{"positions": "rope", "rope_fraction": 1.0, "init_std_qkv": 0.0416, "init_std_down": 0.0, "lr_head": 0.0273, "decay_shape": "linear", "final_lr_fraction": 0.0, "train_tokens": 691100000}
Each number is 50 + 15 x the weight over its row's rms, rounded and kept within 0 to 99. Layers, rows and columns count from 0. The size before them is the row's rms in percent of the matrix's.

# layer 4 MLP down (transposed), 1280x160, rms 0.0422, rows 965-994, columns 0-79
097:41 38 49 40 41 60 75 61 41 60 37 52 38 74 25 32 37 61 70 62 47 49 48 54 65 59 91 55 72 59 69 57 35 51 61 53 53 51 49 34 35 52 57 62 76 52 46 45 36 44 35 53 40 32 47 40 70 72 44 62 59 37 54 65 37 54 53 47 57 63 30 22 25 52 57 43 65 12 72 42
102:48 57 41 14 40 68 25 53 37 68 60 51 43 56 63 60 36 60 36 52 51 53 38 52 65 53 43 50 40 49 40 56 55 57 59 86 82 71 35 44 83 47 59 68 58 55 60 70 57 26 67 18 42 25 46 36 62 45 76 68 53 63 56 24 43 70 57 32 54 64 60 37 55 45 19 48 50 20 71 63
097:57 50 35 73 55 57 86 52 53 50 40 49 53 54 35 67 58 50 44 37 39 80 82 73 52 60 56 38 57 18 53 41 53 45 50 62 48 61 47 51 48 35 26 56 63 71 41 52 23 26 49 40 65 36 86 74 52 19 31 48 65 69 34 68 49 55 87 56 46 39 31 23 23 43 65 58 49 33 50 60
103:76 68 63 58 27 43 64 31 68 49 48 54 44 37 46 64 70 52 69 63 53 50 71 52 82 75 22 38 38 33 61 34 50 53 62 48 71 69 51 72 26 59 38 36 34 52 57 52 52 67 56 81 73 60 42 37 25 44 52 38 62 19 52 55 35 80 30 46 37 54 59 41 21 50 45 72 65 59 50 62
096:57 57 22 46 60 46 55 64 52 37 80 56 56 67 54 20 73 42 47 45 49 49 34 90 61 36 22 67 42 76 34 38 28 48 76 56 57 22 61 44 33 47 55 43 48 66 56 44 47 50 50 31 34 53 55 67 62 72 34 64 36 53 42 36 50 40 56 46 20 66 44 48 60 52 59 67 54 39 69 58
095:37 49 23 42 54 59 34 49 43 43 49 60 50 41 42 61 68 48 67 48 67 40 50 36 46 43 46 32 50 41 33 54 71 52 36 51 72 70 51 62 82 51 53 62 55 41 42 62 43 37 70 55 34 62 49 27 34 39 49 37 60 47 64 58 44 62 43 67 65 49 41 44 36 22 43 58 36 59 63 42
097:29 32 56 61 34 40 57 65 56 50 47 37 59 56 56 32 27 42 70 71 42 44 52 35 68 52 73 63 51 71 50 27 70 50 62 75 48 42 26 73 56 50 41 15 29 53 30 40 53 51 47 71 52 54 45 56 84 60 39 53 39 51 33 51 73 45 71 60 47 31 45 23 55 19 79 72 74 34 59 07
090:42 61 40 52 92 47 52 66 56 30 14 47 61 52 41 48 38 47 60 26 48 62 67 26 57 59 35 57 53 45 45 38 30 41 48 61 70 45 24 60 30 46 30 57 60 49 41 47 53 50 26 57 63 26 47 59 41 55 82 50 65 44 46 79 33 57 59 29 28 41 73 37 53 49 32 55 78 43 74 41
096:72 50 30 50 78 44 46 53 47 44 49 68 50 27 32 68 46 26 36 46 35 45 34 45 50 50 27 52 25 43 70 67 47 63 66 56 66 48 38 51 62 66 51 72 70 44 80 60 84 54 32 69 79 55 72 50 81 53 28 62 52 55 36 51 50 60 77 39 70 54 86 68 52 41 68 29 26 49 67 63
105:37 61 65 35 53 53 62 11 46 43 52 42 35 76 22 38 20 52 59 35 60 37 69 62 42 49 33 71 47 43 56 54 31 57 82 39 69 78 30 62 53 37 77 20 68 32 51 50 55 52 56 46 62 45 46 43 21 68 26 69 54 56 38 62 59 55 54 51 78 49 59 15 66 49 59 47 56 27 62 65
093:57 35 36 55 63 31 60 35 62 42 47 51 40 73 44 21 13 47 57 49 61 33 67 52 58 78 65 60 82 42 38 50 54 35 53 48 36 45 56 37 89 44 43 43 73 24 58 45 64 26 45 33 79 81 49 37 47 80 45 65 63 45 45 69 50 68 75 42 41 52 53 45 42 44 60 34 55 51 71 67
103:30 57 70 59 55 48 47 50 72 41 67 59 39 69 22 52 56 49 52 38 34 55 34 43 32 53 45 60 41 40 68 39 33 63 64 47 51 50 37 47 81 41 44 28 40 43 38 33 72 82 31 24 52 34 38 70 55 39 55 29 35 35 40 70 41 54 39 46 50 55 52 55 97 59 66 54 31 57 39 83
098:42 22 33 58 55 65 42 34 65 61 50 38 67 39 81 71 32 36 48 42 44 41 59 00 29 65 41 50 60 56 76 57 68 66 35 35 80 54 35 38 43 34 60 72 31 52 25 53 43 44 42 55 45 93 54 55 43 57 54 63 54 24 61 62 46 34 68 44 60 30 55 56 55 48 46 51 36 38 38 43
106:51 32 66 52 49 45 58 33 44 56 71 48 64 63 54 48 49 48 55 52 54 43 54 27 64 45 58 28 35 71 67 46 46 61 48 35 87 10 70 64 33 54 56 52 44 49 65 73 59 59 52 75 51 75 54 41 50 22 43 87 51 55 70 42 47 40 61 52 36 83 59 62 45 39 77 38 74 63 61 64
102:61 64 32 57 73 57 50 48 45 75 60 50 49 39 65 66 48 52 72 61 55 38 50 20 55 48 32 16 61 27 48 55 48 56 65 57 92 48 26 46 58 35 40 57 38 34 45 54 40 63 60 47 12 22 33 50 62 46 90 39 73 36 55 31 41 43 70 66 39 75 51 56 36 46 43 37 52 55 56 60
093:72 67 59 38 49 41 46 31 59 75 81 53 42 09 44 44 37 72 50 33 70 38 63 68 30 65 27 65 49 54 41 32 36 54 54 66 38 40 50 56 68 27 52 51 62 53 49 30 43 65 37 53 52 42 38 33 35 45 73 62 57 06 45 44 50 48 50 46 68 52 60 69 44 43 47 40 42 22 50 70
101:72 50 51 48 47 53 69 77 71 53 37 42 50 60 66 68 51 79 71 41 43 48 43 65 41 72 31 77 67 24 48 52 64 51 48 27 51 66 60 66 46 49 41 87 33 57 43 46 55 53 30 55 48 61 43 35 61 43 21 34 66 45 40 49 29 37 64 38 55 38 40 55 64 46 44 56 58 00 64 49
108:39 24 34 63 63 47 41 61 51 54 51 52 49 43 56 61 33 49 71 41 46 68 25 35 57 35 75 52 38 63 49 41 34 34 48 23 42 72 33 48 40 71 35 39 58 76 48 44 55 66 75 54 74 65 44 41 53 45 23 53 70 29 79 60 29 72 56 31 33 49 44 26 52 57 58 52 33 60 61 38
088:54 85 60 47 68 42 50 54 27 73 32 35 88 41 53 68 60 57 84 64 14 65 32 74 63 63 42 38 62 59 50 44 64 60 68 42 44 31 62 35 34 43 16 59 50 39 66 36 65 60 31 84 50 35 38 48 58 55 64 53 67 39 57 53 42 59 27 69 61 52 69 57 43 59 47 66 38 42 54 47
100:45 59 79 39 67 58 51 35 35 53 64 46 58 44 58 46 45 37 18 70 71 26 49 53 68 36 42 28 75 61 58 39 72 45 36 28 26 62 45 55 58 10 52 29 37 53 39 28 62 38 41 41 48 50 42 54 43 11 44 54 69 54 79 82 39 54 37 45 44 58 48 43 50 65 28 46 43 44 71 49
092:66 66 56 38 34 64 54 68 54 49 28 69 62 43 86 56 50 75 42 41 46 45 66 43 69 46 54 29 52 62 53 20 47 86 44 52 52 21 42 75 91 54 35 38 52 68 57 64 46 80 29 35 56 33 54 38 61 80 58 43 34 59 56 66 36 53 43 55 48 30 55 63 71 55 97 48 52 57 60 55
118:07 49 60 39 85 39 72 50 35 63 41 61 48 27 37 59 35 53 63 52 48 65 48 63 47 67 68 84 76 32 35 51 17 67 52 68 25 42 53 49 52 57 00 84 74 59 48 50 60 55 29 50 77 43 57 45 32 44 43 48 55 35 60 41 42 34 62 44 54 62 47 40 42 47 31 69 42 33 50 51
099:38 77 23 37 61 23 29 33 54 49 63 08 80 30 27 19 53 51 47 28 43 75 71 60 66 38 55 66 45 60 39 64 44 71 49 53 62 20 47 45 44 29 40 52 60 53 33 59 37 53 30 44 36 62 63 79 44 72 78 52 75 51 66 59 44 31 46 39 50 53 43 46 28 48 70 50 35 39 43 52
099:58 38 21 42 80 34 68 53 55 46 69 51 40 55 38 38 48 59 51 69 41 58 57 42 52 60 54 92 59 50 55 48 28 41 43 63 08 52 33 50 63 82 80 53 58 28 48 34 46 60 68 47 53 59 47 46 49 67 43 38 29 37 61 60 51 42 24 39 49 68 62 23 32 71 26 75 58 74 34 35
108:46 59 77 55 60 79 32 69 71 70 47 57 56 47 38 62 53 61 49 46 76 48 59 70 60 31 58 65 50 87 66 66 43 28 44 62 53 39 41 42 62 64 62 52 60 63 57 70 31 41 39 50 50 70 33 35 49 58 53 37 49 60 30 62 27 50 52 55 50 45 66 41 59 33 43 49 47 45 43 44
103:33 69 56 80 32 75 59 57 51 59 19 53 64 30 36 36 37 74 61 30 51 47 50 62 69 48 51 49 58 62 43 54 63 40 51 45 42 46 50 48 53 43 06 48 31 55 43 33 43 43 63 60 45 37 42 47 39 28 58 15 55 44 41 00 55 53 63 40 24 37 39 47 48 72 39 04 47 59 40 57
098:37 37 35 47 41 46 66 55 36 50 82 62 49 56 64 34 29 68 36 55 24 86 57 56 42 48 65 62 55 69 43 21 37 36 51 58 63 37 54 56 51 67 30 41 42 57 64 49 72 52 56 78 35 38 48 60 43 49 61 36 58 43 69 52 47 55 70 37 36 65 81 66 38 38 26 68 90 54 27 38
100:56 28 55 50 61 36 56 58 47 24 36 64 53 70 49 29 38 48 58 55 57 66 63 47 55 67 48 65 43 63 46 54 31 62 37 29 57 49 25 45 62 48 43 50 18 43 68 33 41 81 45 65 53 41 41 61 47 46 72 63 44 09 43 78 46 59 31 49 50 58 63 22 57 60 42 53 71 46 21 33
107:34 29 55 54 39 40 38 62 48 56 45 38 45 54 67 39 59 82 53 46 35 55 65 45 29 63 39 58 33 48 66 51 63 17 21 48 51 65 70 31 43 53 50 57 27 20 59 48 50 43 48 43 62 52 41 50 52 48 95 48 42 58 46 48 48 46 77 49 57 14 42 30 41 47 25 49 79 62 37 41
107:42 39 68 42 72 56 43 55 28 58 41 57 44 18 40 68 56 52 34 67 74 45 42 40 59 30 42 37 47 27 28 60 37 46 40 23 44 65 67 62 44 46 43 77 44 70 40 42 48 25 44 54 61 42 65 78 47 53 65 79 70 34 34 82 37 39 71 80 46 71 29 24 36 47 62 82 65 36 56 39
# layer 4 MLP gate, 1280x160, rms 0.238, rows 966-994, columns 0-79
099:37 54 63 23 57 55 34 61 37 78 49 80 42 58 29 51 22 66 47 63 37 45 24 15 75 29 50 71 58 56 52 52 35 58 73 44 44 73 55 81 50 62 20 51 55 57 51 64 58 44 58 81 65 70 59 41 43 35 57 87 53 73 49 21 76 45 61 44 59 62 39 51 47 43 41 44 32 43 27 67
094:38 74 45 55 55 49 54 60 43 30 42 47 53 82 58 42 52 46 20 43 63 46 69 46 50 26 49 24 50 46 42 38 54 35 47 49 53 64 45 43 37 61 48 53 32 43 33 63 64 47 59 53 18 30 47 60 60 51 45 58 52 38 71 37 67 36 59 67 26 58 37 67 67 75 54 39 70 46 59 64
099:36 41 33 39 37 42 40 50 69 40 43 70 50 76 58 41 29 57 41 68 69 27 29 47 77 47 80 44 34 45 51 52 34 61 36 56 36 39 42 56 59 48 30 52 01 88 42 45 39 39 48 65 42 53 63 64 32 48 49 46 50 29 62 42 27 59 41 37 51 50 63 28 55 54 67 54 26 37 41 39
101:58 33 42 20 46 29 71 24 59 37 23 25 78 35 56 37 55 25 36 50 50 45 61 56 41 60 37 56 70 58 62 84 52 61 34 54 49 39 30 33 50 55 69 53 50 28 58 47 65 41 34 53 53 07 48 84 57 56 50 54 77 45 49 48 63 56 43 28 31 53 40 50 94 39 48 83 43 52 61 59
103:46 40 29 28 59 60 63 48 55 44 55 44 44 68 25 43 71 33 61 51 61 76 28 56 55 53 64 20 58 47 39 73 53 33 25 54 28 50 37 67 94 55 36 42 72 36 38 61 59 44 47 66 58 33 60 54 23 49 50 53 52 38 48 24 57 49 58 61 24 48 42 39 14 17 53 35 56 65 47 26
101:47 64 29 24 49 52 36 61 45 52 36 46 45 75 23 57 67 86 34 46 52 55 51 62 40 30 51 44 45 39 39 59 19 42 50 69 55 43 50 38 25 43 56 44 52 43 69 45 33 37 45 68 70 77 62 69 12 73 48 29 65 72 60 25 54 75 64 49 54 52 40 43 44 29 58 22 39 37 56 72
085:25 23 24 56 46 18 74 99 73 41 24 52 70 92 34 43 58 61 47 68 33 58 47 44 51 51 33 50 66 38 81 45 59 40 38 43 59 31 38 46 57 34 66 51 51 50 40 53 65 55 59 30 43 66 66 61 67 43 35 50 66 49 76 39 34 36 62 43 68 55 68 45 60 44 55 48 48 32 32 54
101:35 34 67 55 29 66 45 80 70 35 47 47 59 55 31 36 60 61 66 66 31 35 31 46 26 38 54 77 37 87 69 47 26 42 68 67 44 51 46 63 41 37 36 44 29 37 62 50 46 55 43 74 60 46 46 79 62 75 49 45 51 38 53 64 43 28 66 47 54 46 57 54 75 36 51 45 55 45 68 63
101:44 76 56 71 42 80 69 47 90 41 32 48 61 57 22 47 35 68 34 39 34 46 37 46 54 44 47 43 42 28 19 58 32 31 72 58 64 71 43 42 53 42 59 52 45 53 62 49 37 39 66 41 53 63 27 25 48 62 48 62 57 77 53 69 55 45 44 38 70 49 58 57 45 56 44 33 87 25 55 31
098:60 40 52 68 44 30 48 61 59 75 44 41 57 67 65 61 76 74 67 60 48 62 38 66 53 64 42 56 23 54 44 72 44 29 55 42 59 42 32 41 41 65 30 43 25 31 11 46 44 22 50 42 60 40 46 34 38 47 62 39 49 35 73 50 65 41 62 62 47 66 76 93 37 56 45 59 02 39 20 39
101:61 59 48 53 28 51 54 42 40 57 29 48 86 62 82 44 48 54 54 34 58 50 59 70 46 55 54 45 48 53 45 44 43 32 73 70 50 43 32 60 59 56 56 83 63 48 50 57 24 35 24 68 54 61 55 33 39 45 82 29 76 50 41 33 37 41 55 42 07 51 69 52 27 47 14 37 54 45 57 49
097:38 65 41 46 61 46 32 42 42 63 54 68 33 80 47 68 41 45 49 29 48 55 64 60 62 60 41 54 55 46 51 83 54 46 51 43 54 39 51 55 73 37 67 01 66 63 59 44 47 43 65 44 59 41 49 45 66 43 56 41 71 70 40 43 23 28 26 44 44 69 47 57 45 37 60 42 37 56 61 51
103:49 44 44 46 55 62 32 53 16 37 37 67 35 69 57 50 51 68 44 30 32 34 57 81 55 72 70 37 36 67 44 33 47 21 30 55 29 76 16 60 21 62 71 30 33 57 36 27 52 50 45 62 54 47 80 59 41 40 51 35 46 25 07 30 66 44 34 39 41 62 28 48 47 42 53 59 49 49 48 56
097:52 59 32 45 34 64 51 99 56 75 79 45 53 55 69 64 31 76 34 61 63 43 30 19 33 51 36 54 73 62 57 45 55 65 54 50 70 47 59 37 37 52 71 35 54 47 66 56 49 65 58 48 38 15 57 50 87 69 40 46 73 38 57 52 49 46 47 27 76 51 78 68 60 48 22 66 41 37 48 40
097:26 64 44 51 56 54 52 36 53 20 47 31 71 45 55 52 34 72 64 51 64 29 35 25 69 68 56 74 45 42 39 83 52 46 40 72 54 36 32 51 42 63 31 67 53 60 58 36 59 67 70 48 66 61 25 59 64 29 42 35 62 36 53 25 57 55 30 40 31 31 33 45 37 55 46 67 32 42 52 44
108:36 51 39 17 50 42 45 28 59 16 46 30 37 85 80 44 58 43 63 32 59 73 70 87 37 47 57 54 45 36 60 57 68 52 31 40 48 40 51 19 37 41 45 44 58 51 51 57 42 49 38 41 28 58 63 55 38 40 39 66 41 67 60 29 57 39 48 74 44 68 76 31 34 52 73 37 33 29 62 49
100:61 52 18 51 50 32 53 41 60 62 34 51 31 62 44 41 46 55 46 63 63 54 67 47 62 53 55 47 64 61 39 95 54 60 39 56 68 64 60 57 14 25 36 68 48 26 44 46 54 28 53 68 56 39 28 72 33 73 66 53 54 41 57 63 57 49 53 28 47 29 70 38 42 57 58 41 52 29 50 62
093:39 20 28 72 41 68 62 51 62 45 53 68 13 32 19 47 19 37 52 62 52 56 59 38 38 56 75 53 51 42 64 38 44 53 67 49 58 78 51 40 36 74 50 59 52 50 53 32 32 75 60 43 64 26 70 80 25 48 54 76 70 60 51 45 61 53 48 66 46 78 52 36 56 37 41 84 84 63 47 49
105:68 24 59 44 49 73 71 69 60 17 42 53 45 77 65 49 45 44 16 66 60 40 13 46 65 62 57 34 62 47 52 54 63 34 20 47 24 72 53 54 42 21 64 40 37 34 33 21 33 44 53 29 48 64 30 79 48 63 52 45 60 47 71 47 45 56 73 54 47 56 48 45 54 59 44 76 43 50 49 45
101:53 44 36 58 47 32 36 75 54 50 39 38 63 41 89 67 58 41 41 44 44 75 58 50 34 66 57 41 38 66 49 30 63 43 50 56 64 19 42 82 56 52 16 27 64 59 24 65 56 63 50 67 71 46 35 34 41 62 75 43 57 67 29 41 35 48 38 50 57 63 69 45 57 71 65 76 70 61 51 07
101:43 72 64 28 47 53 55 53 61 44 43 59 59 32 55 34 69 49 47 77 35 48 42 48 31 45 76 52 65 66 46 17 36 47 61 43 18 76 43 36 51 54 57 68 43 72 38 48 71 63 75 78 33 57 86 58 60 48 30 79 70 25 45 46 45 46 50 32 34 60 43 49 52 38 46 46 29 37 41 56
105:49 72 26 39 59 53 55 51 47 57 45 50 52 52 62 31 40 31 52 15 38 71 58 56 43 32 47 46 37 30 57 70 44 41 55 52 75 32 44 48 53 79 48 59 71 56 32 70 61 19 51 65 79 54 42 68 55 39 62 63 46 29 39 42 07 51 73 61 42 69 55 58 53 96 64 43 53 58 33 52
096:38 43 60 56 44 47 40 37 84 32 71 58 59 23 56 50 55 64 32 44 58 34 35 54 51 57 55 60 53 31 30 45 80 58 68 52 87 39 51 61 66 52 73 55 24 39 54 72 80 44 40 59 47 52 43 41 39 26 36 41 43 44 48 55 48 21 70 28 56 77 32 53 30 53 56 66 61 60 21 35
111:31 52 69 43 32 27 45 46 41 09 39 23 21 40 46 37 51 44 47 61 73 41 53 32 53 34 70 37 42 50 51 54 93 52 61 51 66 55 29 42 31 32 54 60 40 45 39 41 37 47 37 48 79 85 35 58 48 47 57 43 65 69 49 30 39 66 49 47 40 71 64 63 46 59 42 51 70 61 78 51
099:47 49 29 46 62 53 43 65 79 10 59 56 42 90 49 39 50 55 50 58 27 42 44 54 63 51 64 36 53 30 81 41 72 57 56 63 54 47 50 43 15 41 38 43 32 58 58 65 49 42 74 45 40 55 63 47 59 42 26 38 68 62 70 22 25 60 84 40 49 47 43 36 77 57 65 60 75 48 71 36
100:52 46 37 51 61 49 54 72 40 39 50 29 64 81 25 63 53 54 56 70 77 83 45 41 36 50 39 35 29 41 51 48 61 69 52 33 42 45 53 57 60 38 45 40 33 28 33 28 49 55 46 53 54 47 52 47 48 84 63 61 31 63 63 53 83 15 41 30 40 22 52 32 52 64 77 39 27 47 68 42
103:73 65 27 67 65 46 25 65 53 49 37 43 48 55 38 63 17 28 45 45 45 58 54 57 40 44 72 31 53 39 44 52 47 47 28 39 63 28 78 63 45 74 64 34 52 61 44 57 40 26 62 43 28 45 63 49 65 63 23 44 73 65 34 26 70 61 50 24 58 35 31 52 40 53 76 43 43 27 65 56
105:56 42 59 35 31 48 56 66 30 66 60 69 40 52 70 73 65 69 60 66 59 57 41 52 31 68 66 30 92 49 32 32 25 62 59 52 61 36 41 53 58 79 49 61 26 55 48 79 37 30 38 72 48 61 45 46 52 56 62 56 85 58 62 29 55 43 53 20 48 58 37 58 42 62 37 57 20 42 55 22
104:45 26 86 78 21 44 85 58 64 47 55 55 50 70 70 53 61 51 30 41 39 51 68 47 58 35 28 36 55 66 48 71 55 60 46 59 20 35 34 57 39 97 21 44 21 36 86 34 18 32 70 46 68 47 65 55 58 25 54 53 73 48 54 55 40 41 75 50 44 59 53 32 51 30 45 42 49 16 58 41
# layer 4 MLP up, 1280x160, rms 0.244, rows 966-994, columns 0-79
096:50 71 29 43 59 65 48 67 48 50 64 55 47 68 48 27 18 59 68 45 44 35 35 33 55 69 85 67 43 53 46 49 44 26 60 40 30 42 53 50 55 77 54 53 56 29 69 49 52 61 44 76 27 87 36 33 18 48 46 62 53 29 36 43 86 35 44 21 41 57 44 39 63 54 45 64 38 50 41 41
096:31 46 58 49 38 39 51 81 61 46 99 53 38 67 59 49 36 55 35 31 43 60 57 40 42 60 53 61 72 36 60 48 06 18 72 16 51 53 47 36 67 56 54 24 51 55 33 71 58 44 43 58 50 40 51 52 46 49 15 76 45 47 46 63 57 39 27 59 49 62 59 66 49 38 77 64 77 39 42 57
102:38 48 50 35 66 65 27 46 32 49 36 60 38 73 61 63 71 66 37 33 47 25 37 81 42 57 59 41 51 80 37 68 60 34 39 70 54 59 55 58 38 56 25 29 54 68 46 41 72 47 63 62 52 54 17 46 39 78 48 16 34 57 31 54 51 38 36 49 45 60 71 32 29 41 57 42 51 44 36 66
094:48 50 47 50 69 54 78 44 57 35 81 43 54 59 51 12 52 59 39 51 25 56 38 58 52 53 41 43 71 38 48 44 21 51 46 76 35 16 36 37 57 39 52 36 69 35 80 54 52 45 50 52 43 71 60 72 42 54 55 44 37 53 44 32 59 43 50 87 39 80 28 47 30 58 63 81 44 66 57 39
095:57 26 11 28 59 53 50 14 68 52 40 39 67 34 36 28 39 33 77 45 24 54 43 60 53 46 20 42 60 38 39 50 48 55 25 67 38 31 48 46 62 40 47 37 62 39 51 63 20 49 62 76 30 40 35 44 41 67 73 48 52 63 52 53 49 60 63 55 37 37 37 59 55 38 54 31 60 59 47 46
099:72 36 65 76 23 45 66 66 57 19 70 58 50 39 80 40 44 53 59 58 29 62 39 51 59 55 51 55 36 82 39 44 65 51 60 65 48 37 33 51 59 46 80 57 50 51 29 55 48 65 51 33 31 44 55 42 83 32 46 57 35 64 31 65 50 39 19 60 50 30 80 60 69 60 58 79 32 32 51 38
085:67 68 75 33 61 69 27 13 55 48 85 87 49 61 66 67 43 38 48 22 53 74 42 49 53 48 64 30 53 33 31 51 35 35 29 42 67 66 65 62 51 57 53 39 62 46 40 24 55 29 25 17 43 28 47 43 49 44 57 73 42 53 30 89 51 35 51 44 49 43 75 38 62 26 58 70 44 61 76 53
093:49 48 73 53 49 75 31 55 47 47 35 45 64 12 06 44 73 71 46 56 41 99 45 66 60 49 45 55 49 55 55 56 77 28 72 63 54 30 43 24 53 58 70 34 56 54 67 70 60 68 54 57 38 35 65 44 20 55 63 37 29 69 57 35 48 52 50 38 55 44 47 31 34 42 52 47 51 54 77 61
104:55 55 71 58 53 31 50 36 67 32 54 26 39 21 28 21 59 18 39 42 45 68 42 59 36 74 07 59 62 53 42 49 54 46 61 44 57 26 58 47 52 44 48 58 68 33 63 37 53 35 48 23 63 38 66 40 49 62 39 46 40 75 56 45 54 54 48 66 29 46 47 58 52 54 40 30 64 31 58 62
093:53 70 55 49 48 37 47 46 48 33 27 75 73 52 60 53 45 75 33 42 55 46 28 50 35 56 41 37 59 78 43 69 36 47 38 81 46 43 65 58 43 48 46 35 36 59 68 70 65 63 33 58 35 29 35 52 45 37 31 52 65 24 33 61 45 53 64 40 48 35 50 40 40 58 40 77 59 42 66 36
102:57 59 52 48 43 25 25 72 40 59 64 83 28 52 43 66 44 24 44 61 52 53 42 61 29 69 53 60 63 16 67 51 39 55 50 37 35 51 64 52 43 50 66 58 26 30 62 39 32 71 51 45 41 61 52 47 33 68 49 60 61 37 52 31 57 75 21 53 52 29 30 58 38 57 68 51 46 76 61 52
097:45 53 55 37 30 54 49 35 62 59 64 34 61 30 50 50 60 67 62 31 58 34 42 61 60 31 30 41 62 85 38 64 55 58 34 43 29 44 43 37 58 49 36 81 69 69 33 74 21 55 54 58 31 55 51 57 43 64 62 46 34 58 56 55 15 32 33 42 69 33 37 21 62 53 48 41 60 88 35 49
105:70 45 79 54 33 36 48 84 44 54 44 38 45 39 59 62 41 39 59 45 62 43 59 44 23 49 63 36 57 31 18 40 84 55 65 60 62 53 42 70 61 38 70 43 48 33 46 61 49 62 62 66 42 34 88 39 32 41 86 60 37 61 59 59 40 52 83 52 45 30 54 41 67 69 38 41 63 33 47 61
100:24 43 65 52 60 47 42 52 47 34 40 50 24 55 37 69 29 69 63 19 33 43 63 66 48 88 47 45 24 63 57 47 61 43 02 52 41 38 55 67 45 61 27 54 46 54 26 52 32 34 53 49 62 48 54 59 38 36 49 79 60 45 54 54 70 54 69 45 21 79 28 62 24 50 59 43 31 57 59 43
099:65 15 67 40 65 56 59 63 62 24 50 34 31 58 59 45 22 25 46 55 55 74 30 29 32 43 38 67 27 29 63 74 56 24 52 60 24 27 47 54 57 22 55 29 72 57 43 44 48 79 49 47 45 49 42 54 43 34 75 43 43 22 41 30 51 54 67 43 36 56 48 43 53 54 35 43 57 54 58 54
101:34 30 71 50 68 44 40 58 43 42 67 51 17 63 72 73 54 59 65 32 76 58 09 55 57 58 59 57 64 42 51 56 61 23 32 67 27 34 61 50 36 38 69 52 59 32 38 42 33 48 30 42 52 63 46 64 59 50 38 45 37 41 68 66 62 39 54 86 41 53 45 51 23 24 39 33 33 85 39 52
105:74 32 33 38 38 41 62 63 58 56 38 82 67 32 62 33 33 51 44 39 73 61 49 68 58 22 36 26 77 71 47 50 62 26 55 50 37 35 41 55 54 58 38 36 42 60 46 44 30 35 54 34 29 37 66 58 58 47 58 42 58 56 39 68 65 93 58 14 39 63 46 53 43 54 30 53 48 21 77 30
094:43 84 97 24 39 41 63 53 44 86 76 53 91 29 69 56 47 24 55 50 53 60 53 47 55 47 27 57 44 55 88 65 56 52 46 66 45 33 30 67 44 57 68 59 23 56 43 57 63 33 66 32 39 64 43 50 50 38 58 34 54 46 53 57 65 40 40 47 57 04 39 34 49 63 41 45 35 37 42 77
094:62 65 52 54 48 41 38 41 47 09 47 50 60 50 43 63 35 73 01 48 51 39 52 49 65 68 35 43 42 65 67 58 75 32 42 41 57 83 37 39 47 40 58 19 35 65 58 30 52 27 57 12 46 82 55 75 28 43 73 49 61 51 53 40 40 33 63 49 37 74 39 37 43 68 23 70 41 68 44 29
096:55 19 30 62 78 35 36 47 53 48 58 19 58 50 49 61 67 28 64 47 67 71 11 36 66 52 44 68 56 74 48 62 68 61 10 56 48 37 49 58 51 60 40 60 74 50 56 43 54 60 31 70 71 50 67 41 80 74 42 44 52 70 30 56 51 76 33 50 32 56 51 62 65 62 50 47 64 60 24 38
108:59 40 50 61 89 55 27 46 53 46 54 55 44 67 69 57 38 63 54 35 61 39 34 76 58 60 39 50 31 60 69 73 41 59 42 58 58 33 55 70 53 61 31 40 57 42 37 53 44 49 05 54 55 54 09 44 35 35 62 31 48 68 71 69 52 61 59 70 32 47 78 56 67 41 39 52 58 44 64 41
098:52 68 42 13 56 52 50 41 40 39 31 46 53 54 42 47 55 75 74 52 55 53 79 65 43 58 43 73 33 61 33 46 71 34 44 57 35 63 50 38 53 44 23 07 39 48 54 26 47 42 56 63 43 42 64 44 46 47 39 56 45 58 68 47 43 50 67 61 47 14 41 55 63 65 54 39 63 49 43 38
096:44 64 49 44 49 68 40 45 33 66 77 47 37 52 63 74 55 69 63 38 68 50 58 56 48 60 56 56 28 90 57 63 39 51 42 67 73 29 40 74 68 27 63 42 36 64 45 35 34 59 36 33 60 29 43 64 45 62 12 54 62 48 25 19 51 45 48 23 34 41 43 43 44 62 37 11 58 47 55 73
106:48 48 52 49 30 63 69 21 42 41 45 68 41 60 41 26 43 65 35 81 66 79 37 73 42 41 52 42 41 64 59 48 63 40 60 28 69 69 59 63 47 35 43 53 57 52 38 64 49 43 53 47 42 47 47 35 84 50 62 62 91 50 48 12 49 61 54 54 51 42 61 29 63 75 16 62 51 29 27 60
104:57 73 68 45 53 57 56 44 47 59 48 60 66 14 34 56 54 49 40 51 58 57 39 45 40 57 46 53 20 52 51 76 72 39 27 49 39 38 67 35 35 25 55 77 53 38 52 49 48 82 45 67 43 26 45 38 40 65 37 72 46 58 52 76 64 58 23 66 20 68 42 50 12 82 39 36 43 69 46 72
098:42 43 67 38 56 79 77 36 35 50 42 68 32 35 58 33 40 35 47 41 60 35 83 75 49 64 61 61 40 19 55 45 35 40 45 45 53 40 57 71 33 78 38 51 54 59 70 31 46 37 44 17 55 51 55 59 76 38 56 44 57 40 29 70 43 51 52 43 58 56 37 36 42 54 30 50 34 87 38 66
103:19 36 62 36 41 71 51 64 39 28 53 46 48 56 60 40 38 28 79 63 48 62 37 55 48 50 44 52 70 61 31 42 24 34 78 53 41 60 48 32 55 44 67 35 53 31 58 54 38 61 49 30 72 46 33 46 25 31 69 19 57 61 85 46 44 33 59 75 65 61 58 78 76 48 45 42 44 45 46 41
104:58 25 87 62 58 72 55 60 47 50 67 33 33 62 51 38 37 89 50 84 54 69 49 58 46 62 21 58 35 43 43 59 76 61 45 43 47 85 37 47 53 37 58 60 54 50 45 37 59 62 58 54 46 33 32 60 41 68 59 45 43 12 55 49 29 54 51 54 53 33 48 42 44 69 66 61 56 85 24 25
110:68 61 39 55 50 57 66 47 58 44 63 82 35 60 88 54 27 37 46 47 24 48 50 66 26 55 35 50 71 43 73 38 37 63 80 52 51 38 49 54 50 38 53 43 68 62 45 33 34 51 50 44 38 40 26 66 53 33 38 39 62 69 57 37 47 29 46 68 59 56 62 39 56 65 38 45 66 49 80 46